config = dict(
    hidden_size=384,
    num_key_value_heads=4,
    vocab_size=4096,
    attn_scale=0.153,
    bias='none',
    init_std_qkv=0.0187,
    beta1=0.95,
    weight_decay=0.0077,
    schedule='wsd',
    decay_shape='linear',
    batch_tokens=65536,
    max_seq_len=2048,
    doc_mask=True,
    train_tokens=772000000,
)
Each number is 500 + 25 x the weight over its row's rms, rounded and kept within 0 to 999. Layers, rows and columns count from 0. Numbers have three digits each. The size before them is the row's rms in percent of the matrix's.

# layer 3 attention key, 384x384, rms 0.188, rows 38-48, columns 256-383
100:483443476530517503486531469525475530484540478506496490492492499480494580497508548515513457492547502514500530504554518494476550512517487522499449467477478478477532476470523477494511490513485491498505477489511456488514490504510552460512495472481461470476474490503503489530485499524476503471469532526478495449486510519511498543507512520490452492471481500455528456544527472510484510496502
097:479479469517448511458508486532523503503513489501466513549473462497461480493456491513513495512491461493451514505493499536541497487498512538513496492448491452479472490494498481504500506520485550500508515470503530544526510506492466461461496463491453502504484575501511477531448478514504516416500515522493480526497525531481504530480461505486502514499486506515513453498519505553529533487530
096:484571512509546490496509545510457462511480488511468539500521569549529490523515501515493486521534492511509503509532502479522531465512503467488474542445535507511504485513509464519504496547444495514475440512501502491475481487499509494503484502502539485506535471490494457519499494501492515480527448492485518481511531526481509513496502508495485544466484465482511483527476486451516495453540
098:451523495526489509539531517502507466525531523463510537504517496497523495506475500498508533514485528478509505515548486498530516523513505528510510521498499547536477530555453493467480541475445450491480475481519559511476527532521540527481539491552471506465499530528519529494519488501454485539494494441474493506499505482485493503493465535504497518537543520517539484485506486447487494487449
103:509533502522501470542556528558516536500530531453519508494517509520475536484464519494483507488532511490510501518514520519519503459469483477505516451491484503514487505523499553508496494504503537504518485495504520507496540501504472482530512524510521537448510518500523495492451465498476506502509528521540518506473525506516495471478489525518523458492474496538470535495519540532448502521524
103:506505511495485491496462484517476482545518491522508507500460493482519494472523516483524507513472480492488474512498549475491506505532481460489504552519509493531452472504504487481456462513461524477511487471442510510522508503531518497439513509455533527544515485510473469478450516453511454493486476483526524519508518481508496553491450537503572510477454501493499494478478507473509527498483
098:552538495515476494506494549450486545525513491554507488506525462519460500461465519481489515450516495521503520489518449541533476502491499476478545517461566488518503475480490488500530491508472493516540520490474546512532503442501439508480485513476520481480492515471493489534493479530475500525511478475493523459480460518481512456558536517496522477542512508485496443467508524502525526547497
094:504508503473487462508525461467508476472498497441460507506500525500501494505500482536472532481538508491537501510497492477498502480463502501461503455512521498497516521476488475495506531514456535469515502487476516460513487501527498450489512500522514530497539511533536485472511548557507504488512462522477470515486505524488453551528535528501490516495507490513519476490540525529502498523461
100:495525502492507495576511453527514504475486481462566492504508492504509465529513468481510493502494524487480531523510479530527497453481540490480498501521463532499523464535548544484524503536491516457493492515536528516528544473525501505507487473540522531509468504467473534552471501542501501483496527491467520445498496510500490495494496491495541494542498511512506480452515520503519511507463
099:502516524512510511508497473495542434446474525488444562475485511489534431531519488496525491478519491540481519456536456473512468499488540538506478490500470504546545486557480510487549529485516479489492509484523501503468480511469508545506513480488486482525504525500468504498472507520456485490462466473534533476489489504521536513461525497464547514466514494477466519524459489523553521449499
100:459492483521531511505492489470486481465516515474497487499496487479494497489503530465470473492504507492491520483463455482493515577498498478474479547516516476520480500490487519517496475486507479462467510519545467480485499487491519504515483524526513543472502510492530531508555540500505510503489512528476500529453522467490484481456489459486478490506489499495502461524511489492501536505527
# layer 3 attention query, 384x384, rms 0.196, rows 39-49, columns 256-383
098:537515524522500519522484507512508502522501517501491522475509509507498475540495477506489500496462505486488452497478566452466486459506474495501508479520519502498482542502506514524470517498511458530507500524524474504465507481526515531487499471543508477472513470476441508483488488451498525474492566486494518515497514505432488508512501464486503487494511500492461504515486539496531447472499
095:481489496536453503479483506502517497475505483478523544497496494490462444501474499489520515480516502507484482486547497478498464513497469483532532499541487514505496480504473501513490493522530477499462535487477524511565528508522515520481499442497486478544492514466486518515516498499509502533475523484541467502540552485524470526514490473475523490506484478499484501472504484515470479505491
097:502539548501474474490490518492530533465503506524513534498503477537508494493526477482438551521507492545503470517475475549469491499476487458497495472506484535515471456481479472500532497536486520504510467496496481483511534510557498477501435522514532489499490440481520471513450474487480473536508531501502577457497527483532468468504490500477488500520521511509485515503564535497486527494526
104:533466544476512482491506491522493491482504502511512513521513445412514495486489485524446519505478507482527477492494490514501502468516490528446525534503531515483489522491500462562506461519522450494506493514481491449484452499507511518473457507499525535509507468530504468510523502494561503495502519520498514483472499513536495494526496463496497497464524499487443499448520463480492475547542
092:480514480481497504545501501506502515449534513497491437484520471515500535481553534497501516504526496492493529442536523505485474485443472506517482488459470451459524535491526529516487480497506460488484517536507465508508478519505479481469500495511500539479530520505491461519505492481511553587454556501440525520515476478486535537478504473467487481497543453509496540502520499514528480498461
101:508506489490463476522568488499543481484494511504498514463513525532468486529514483497508450456495527501530532516516523482504499521510506523503483523484506514510479453512478474503513517514512500508486491448503490514550526465484479506513457482494522475508518468507488517468542531517519529500480474509489460548477507514502448506438471502533527436472497496496494548470491491525472516504509
093:479504456455532529485500570512501510520529471531503511489516499504529495498530510508507501459485488478512508455525485473485473501527485524491517496565521502479497518514543538551502501459500501441501559498487511513469538438501482508521482485472487461501484510527555476520517506521520467509511544492481495498507495501540511521508535485510506498496482513500510501492514471482488514513533
095:504506477483449504484480511489496509531506541487491537466487494489503516490531497529491491531534472504485472528481463499483465533483448535546507425479487485517526526460481525488467477495487483493486501560454480507506491529510479481479446520483523537511510493502535480507512481482495512484496510524499475491501462475481527529491525475504485502496538520525497497503462490485468475474447
094:532424521510485510488486526483485501507493470497493490490499503528527489474542483514526499467503492485524463488487453470499502513475507495517517534476500475532462476473531552410490474548512499497533560540462545474495527483519506479502543524474539514485470472492493514478493474534526510505504463478486480499513496506517455468465463485503449460468524495482522485493509489483529484510474
097:505486523500544474469514542511477502466435520476502506500563521492467462532494464530507532487493448511526509482515483520509516474505485456492482533490507515470475501525511523519556498508483490485531505485504493494505487544499489494449507502501483496528460533460529483498501505490525488455543488519505504535504504505509463505481471496511470506502517517503493521502483502528521499497501
108:473506549493533526473518511461513518514530500531513511498472469496523487497502480505465517488460513496508526517482476485511515482471510515497511491538472513529471473540527556455513534497499529513504489523498505523517459498472475470475495466449529515504493469503530510530437487510501465514526463476471533481485477513500476481507521465532509551510525507479499477506533474544490530474505